Weights of a small GPT-style language model, trained from scratch on English Wikipedia: MLP 768 tanh GELU, a variant of SOAP for these matrices.
Each number is 500 + 25 x the weight over its row's rms, rounded and kept within 0 to 999. Layers, rows and columns count from 0. Numbers have three digits each. The size before them is the row's rms in percent of the matrix's.

# down: layer 14 MLP down (transposed), 768x192, rms 0.268, rows 692-751, columns 0-47
# up: layer 14 MLP up, 768x192, rms 0.329, rows 693-752, columns 0-47
down692 109:492438485467532474474480491530516472494416499457489522526486513540493491481510472502524470544468505469504480487512495504474439521520530452496486
up693 100:507445475503518493532494485534502480474537502546532451527491465494519465467466469526506488519489498517487510481471481504499518498500538482494511
down693 106:501517502464533489471488479464499484496500469467518525514514496521493522487525503513478460466542525498517490473532518486488509488493490482522523
up694 101:497495483510523480478518488485486515476495538491438511539474524509511476537497481531449529475490452473469533481490558490504544513515500492414493
down694 102:484501495532531484489495507507487461509493514460488492481513481471523489507499539498549470533528496504511487485529496533491461497429517490510528
up695 103:503542510524492476497519511504496466484511527479492493472527505491479474511522507506465479487477496481540459519505486508550503436479488488525509
down695 103:450492483505451521556485501511481515514478515511503508473483486495513479497477493516483495530498484515506478466421492505496502471520525480495488
up696 106:475519517476493496515516477499481520498484500477507481524537460503401534475473471490537516503480553484472516477499468512530459547528491500531522
down696 105:500476483502497476448519457536511452487540501493500498526469542537521496509511544530509483471516529497528461537516476501485498482498521514461482
up697 096:498517478484505493496570511525481504478482535510515496501495492510514524504472507506501509512476534509487461489514535504501498507472541494524492
down697 114:526473483471475504488511502486504520469488495525510481482435453528456510489513499502511521499460489504498488497510473521545427475484539481490510
up698 091:462487477504497507525480517511516510512483507484533585518489541520494475428504489506500448537543453528428512490481468512516493532544522494512462
down698 098:493486517501500502501467461524527536501487467524484513488480536515496525496452512495491526512517488461504503464464455472524530488472459491499512
up699 097:474491494516490506500473513508463497488508489479524493502532482498443524483466497532525514508528489515500515467488503503505507520551506504498459
down699 097:499450496519511533545547493449484485521527516465501544473509498463535503497505534506506520523515461510491516502477516493493521522502521487500499
up700 112:493489464507515527492465490468531510492468526481503496528504520482536510441458511493503528524568506511481473490475529551489511519499494489486464
down700 104:514496544509513510466481532533460515488481490470510474517550515495476513506504491482482465441569474514473496475486499520494495527455514482514517
up701 102:526448523523493479489488559505510518510485502472536493518450485486485469487511539498490522498510479518499542528497502523476464518493487495492489
down701 097:507489514530493499488535479466453449479493466531512475486509539513522491513465464489506497499483482536473487477464501508492539511513494499508523
up702 096:506482492448501496497466542502549512454525552485490453489482495520510512501534511512461469514480519490475508442534539497488478538509526547539536
down702 096:493490513455500541530517487489511519506507540492517485503488463462507499553543478501501497460483439504542515512480519525560460489464470489470525
up703 094:481507479457465526508500492465516445493463529481494517503528511481500488489499520479494490502506525522474497463534498500525527532484514543501486
down703 105:491459516555471515525502547516493509465505479484560496509528502466506465523497440499497512485480462501480478494502536498516495500481536491505515
up704 110:561498504538494489504514493517502493456566540483471502486535522538554506550501519506507471499510529477513489484557515497504549487527468491522503
down704 111:454518474482517493481508507502480474482520487508526539508516496531523512496477502463517451451467478518529519491479498492516528531547514506507499
up705 093:516509467477487512479494481490511454503506531486535499513487508496511486546498538514493511509484504528515474467491498522507530524524468446501525
down705 100:506560521508536489520512478511495458478523484494491510470520498474503533501524496543542519535468478492515462472501495527494577479526474541484455
up706 096:480496476469497445500512468498482490478517483495496488519548522486495461442473473519534530516522555502542474515556499455464515518504509460535514
down706 111:447469499517508475498520513490529500489516493509468472502488531486511451479485482534499481511576509488528477526517503460485486527523521505495549
up707 101:517538497498448538543520509465472497512485506502483473517465477498496501502534477531449549518537461521510517525552492498568481519507505508531494
down707 094:569498486516508478502484534491475512445498519497527505482467455483522502502500489501504529429452512516515498502469490491505489477515478506467500
up708 100:446477581484492474466471487494476524519506494528503482452507520475484492462504514485476465490495521486466491469502511513456485541506494496454522
down708 095:496497519508527532517504459456493537521527532471526483521524476486508510515532502535524494478520453458521511527473474484513482480558511528487531
up709 093:454451542485531495505465440467517469506464515450501467491540527514502482509471493502509525526517535496520508505546507496477442490526445482481509
down709 125:466521498519534538504513503499482488503517501475471509456485551490536481519491496524515497523515508495529490445501556448534494527502480503513490
up710 103:521505459532519517466490518510541512526503493498508502508485508491517532509433486476451521491476518518507499497496498485534485482510502479485489
down710 106:469483470518512487523513498517470432474470503543514550509514525502497474435528520494552498504527494515540510497530484473479478460494509527523457
up711 086:500549520526495502490467463505475476509466508511521493536483499496518530515458500480504521518476505473479505504432487455537496496493459520475533
down711 088:488507521508549456527468465528531498487492463460546485504468494533485500497506539474486445503532526503514487453451487495527471511521506504502488
up712 092:519506469483476518454528447482469474537521525488506522474498481510515509499466511495501546497512488510497548510464511536555491510476531498470503
down712 105:485485483487554503478488533489485459491509482518474455527510520431562449501504512498469502493487463481512481482477498493489495487505469447495472
up713 097:549504502495489510507474489448512477459515486511562516478530457536483545495496473512475511490544515501492464514547504474501487479508536519496513
down713 086:527537467490504485511499474508477441467483505508508461503469550471511474466472514517522518519474445505515516494487430500479451531503497504549467
up714 102:536495474520524523488504504514465511555450468504527506481534489446474478513494515506504498472504497472506520467496463532490519498486485504515547
down714 108:495489503522477462485458484465517500517489517526512504498504494498507500510539482510524495488497510496508510465542495513497495506482475478500483
up715 097:510485461501570444501481496469551477510507526519527512543522509505515513470542524459486520491490523546496518503542514488456502519483490514505455
down715 080:513493447529508518506470535496526544512526454495527514471470503537561517520512497481513509506490504506483525492508534523506535493502505512510509
up716 111:492535490530451506530525500527483482527487509489537508496458491477518484502439535505514474519497498498465583498499514497497435522518490522514515
down716 112:457481442516466501508497517492514503476519516519512490494505514467481551503524495535514535507472535532458491474482512474498467538504536508480456
up717 100:512464500500506492522515461449517506485499467518494458497499532507541498498484489495518535536486525510524489507523501555490475515511554494490512
down717 090:516545451505528488507474489466514510488541483475542527478467505491469514499526517485483499453516548477516509472511454491549486471528501482555528
up718 097:522506498491482491486467488523510521522457552518495434526520506489472481531503550492494474509508531487474528477486476487468484428495518497499532
down718 097:522505499469496533547507498515495467503515512477493497498467507550522502537446485493430457479494507485495489552518523500495523498533487542489501
up719 092:526492538514520465484530508520498497515498520493454526448522476486482501509476472516455504523469525502536526487473457496509471490499478501535522
down719 103:536441507516519531508520489445520505491466466497501526495511501519521528507479502501473517474512476492512519490453536509474497516551520502457485
up720 106:471485503469524466499489496431523525461516535524536493464494477499498467499529507564480513502553508551529500516519509538508502533459503516492479
down720 107:492480502501506474513513482530534496481487512478496500508520518481452484525485489491520482496508517459488511556526496487474502486499472518511455
up721 095:489505474466483495492479498531445499496446506502497509489486502505514545487531536453492509484516502522463507492486493517501479543479503543544525
down721 092:506470491525500473494490481492542476480515504510522514521495492493457544468482466517468511445505495541496479468553475540510523530490470494508488
up722 109:503522511456497497491514500480488520491487505533502528455475472504511526448488511473473488557526480553466509507473506541491458539486514490497502
down722 104:494518471504498495541500465501445483477477487545525487524442478530526487500436500521494502483486488498468525509528473492507497538468519519533516
up723 095:526521476472502490536447487504522505522502453501513526530500535547549497516470517467482514515493473470446500486515492523523457479532482507491496
down723 092:510496481527544513495497494497517494513514489527479469473471517485500504472506518534509500501503493483484533459535466530514563559509472503504495
up724 089:477490487515471485513456502521447488475527490485532497486494483492535516472522495469455504446462527528525489502561487486527510516522516486508495
down724 088:494475530481498480486483485522485488504457454486461509532470488504446465460475484505521503491549525513448493471535520524501456521465505491515454
up725 101:458480483489491520502458463473518477550483493517504478467468515487557501494504500538507531505511518507510520508477500527503504526518485484511438
down725 090:473532490516513493492471539464538466504508510459509490483483522520513511508507465521535496477509535470486498492518491482485490495535460519538478
up726 093:522483499514532563457513501468498495505535503527504473520511482440500525508529510488485469551518531417497541486510473499559531494486491512505516
down726 086:501486473517487493513508520525524456471523510527496482515510532490487456485483498511503480509486482497468493521551469504533458507473495553515500
up727 111:488466472491515513461522538512511480482502514489514509490480503479479479534541483529495506483525537466494462473522506517490494488478503505477488
down727 097:447483532504544520478468460521489486485450475437497490487506483472521496487518500517496463514520489481511525525447520517508483504478524468491517
up728 101:495468494476503507491479489509462515490517487511456516503533501503494526495548504499582489537447490498511525533459515481494535479502488471414539
down728 103:464463470544539427501487477545525505480516501486550492462517531539517492489505458534556475512513484517465500532532482524481500501514485471492517
up729 091:480534483506490465491498507517542504465466499508525508479547505486441560536496483471491489499503505515498470509510517491446444520531496515511480
down729 099:491522509492490476482485551441484501473504504451511500500499524495498482490491493517525487504478501479527508474484513510488523590539448536504508
up730 102:501506506484461510457484519533473569501523499516494478498507487518484517489514510550508521487443495552509525527526490487526541531443503451471520
down730 105:497541496529463513505487463490497460501501523516443470479503477511500472511501487537499515499513476518501531498521493528497468490490524526523527
up731 100:457483481470498531482522501528500518496487553506478499552464463473494512493501485523515512523465466530532443498484518454512498515542557523488480
down731 086:552505499497488510492484491484479512510492513498482519501471474489496499480476541523476504529478507488504514446491487489518524495483477491484497
up732 096:475422495522466513514472510446459477487477474498471518504485503508520503490490456508489459532488503523520485505478488537470510448492515517476551
down732 088:507485486502492470462516484521486517492513510487473518506500522493533512506497483473514510471569440495501491485500543520531525489507499503504496
up733 113:532494498482494525484488512477508503507488516484486489478526468482503502516511445488522481527466518513516519508540543490494478548482518513469515
down733 123:465529514505514475527489511478506486527475488479517520500477513506501471468493504495519489499511497496500506524434519464559513524474503471551513
up734 102:501504533533513486432494538510477510510497512493498459472507457506529499508487484490512504509502522453443548552535539500537487522494514531513460
down734 110:532531492476485500524473485510544515474522519466540505525500506509481489468513495516470502495451549513499520529470497483531491490502509482499482
up735 093:502514514513533519473494519503484496530471524528514529487534496495440522423535484493509463458505484535527528554514494504457504499511496533483500
down735 097:472494489519464482496490507518507499506534459488544523518463511468456498490499476474501498483503507504509497472512496539514507471488496552570480
up736 115:491419478513498538520506481502494542513488535501485484508452523535506487448515466512454498549496460486511504468533527541532521494450493490464498
down736 096:457507510504511461462489500523496460472473509453517543513495470466506466535465517463494488479482461521475469484533495523508505487489525508503468
up737 088:514487490502481498487526485440521498522495511528505468438485495506489539497509475473512497494504465482494496506539507533525496518509541509456471
down737 095:535506480530492518501475490527518526456462514523501580462505496531503531500450476495527496533487464452504508519518466434460507503522478536501503
up738 098:472484481466497479462500529547553565455514504468527490514500483528527545482514481516492524505523470503494515504495593525468499508497480497498492
down738 114:445514473494485498454530484490494499533499487507478500514500494480479498508484501507513528508524469548533477517551514524490480500487514490520499
up739 104:473496518503481511471507503540489518493522494510534529509492517513503499465507463508493504481474496534467514516485494499493511540466516491508486
down739 114:495513461527474533490495524503506537517511569522514523517505485486483496461440506499487489462491551493530493525509480494517484520482456493537495
up740 111:448507498504513510473502535476498496530553500492510490528509509435506491514493513489503512502507521503491500488553522541482533502502477487515488
down740 104:481514499543480531514531491538461505496552513511473533491469507483523555487525503501486540488493509520499540451474539496488509512456482476491495
up741 104:530534515491491482461480481462527536489521492515535466474508453503500484462507468482519480471502510487503533492522471525546513539494548483489508
down741 110:489529511471481482469477517522505484537494541519493519494498500466519537488491521521476507495515540481502508454498517513520507479517489463485484
up742 106:491527459510476495483489553514554511506527528514521552525504460520518481475527513504502509502501518480512482505506433485542458518478469494491540
down742 097:520489518492490495484499512543541535516465523545489472502513537460519477515455468535512490519535524473498531511515515525501513493472492495455518
up743 112:519531505466542497488480482448491544517489513508457462503512543489514552504480499489484472493507442498483491482505567507509534488505489498531532
down743 106:520487517507526478489503512477479507476480483500486538484515510538523499493483456471509491467484566503481460509454474487479504519503526516474537
up744 097:439523535493475481527429504492512534477469499467512473527489513523522447497508484472455461502513515487495505457515494476430490495474508496544560
down744 105:507509491496504505487507498483477490514442472528527457490509475520532493480466505519520527496515516532490520488513502476475523428507512490492505
up745 105:512499524453513471487540515481453482522505512532478479537476516545520508509478504460477492455489464490507489513494478505516503493527513562506486
down745 101:484493491499485497522517512517496507547532487519510482552497514529486526511505507521522504480464479444524483481506517490494463486455481506504483
up746 115:473510469476508511533519457557492503449497541472486498509531506503509472497467507513501488494488513491508542517518527500457483476462461461499555
down746 109:510442536510469500474502553490506469482511516477525497546500535512519447483524480428444537489531506487498543486507532488508499463500474521527471
up747 122:538533482455557489475535446525529527521478501515466493464469527484500537510469453506489550500465496497494476500524514500491548518515460496532505
down747 133:542510472467495500545530462518502511514504517474501473489514542486528527519494488506478540503450461486504522485501553509541551512511505489515499
up748 095:544504489523508510478552508458455482493462545518469544490502465529491527499525461514536516509467467504516532478447522502481490494492504479561513
down748 081:499513536516499519485509518546555522490569509482497496496538500512496527486474484462454539513506469515502535533534507458528491517516527501492517
up749 093:464470478489544500527492491496492494491516534485501525479476505497495537481485516545501560498501538500509492467493476508510552488521559523512478
down749 085:553476528479516532497492493487518476480491505500522490491468511460460455490501485520503512491538494485505552544489493531501450490517485495536483
up750 093:536510500529462495501507508487526523470440491516511524515499472499515527478521540487538473495541523490550473518506504484561451509485474495495513
down750 102:473486521468477500526527472472472519506518496527506500484491502427462448511547486521476509492492515493459546469466536515454524502546503565503476
up751 099:520500527506536525494511470487499510492509477517462562481531474494509496468497492529499505533515524514511499498487515502494524525481467523499527
down751 087:492466484486528503505472509492436513476492540513461536483483502555496491492515501561487500530489544464502501539486516502529538505512496507543434
up752 094:474536491473444485492516475504468512532506472519485507511517469527505522494487458517522509500464560502474552496525544504492541540517495484523538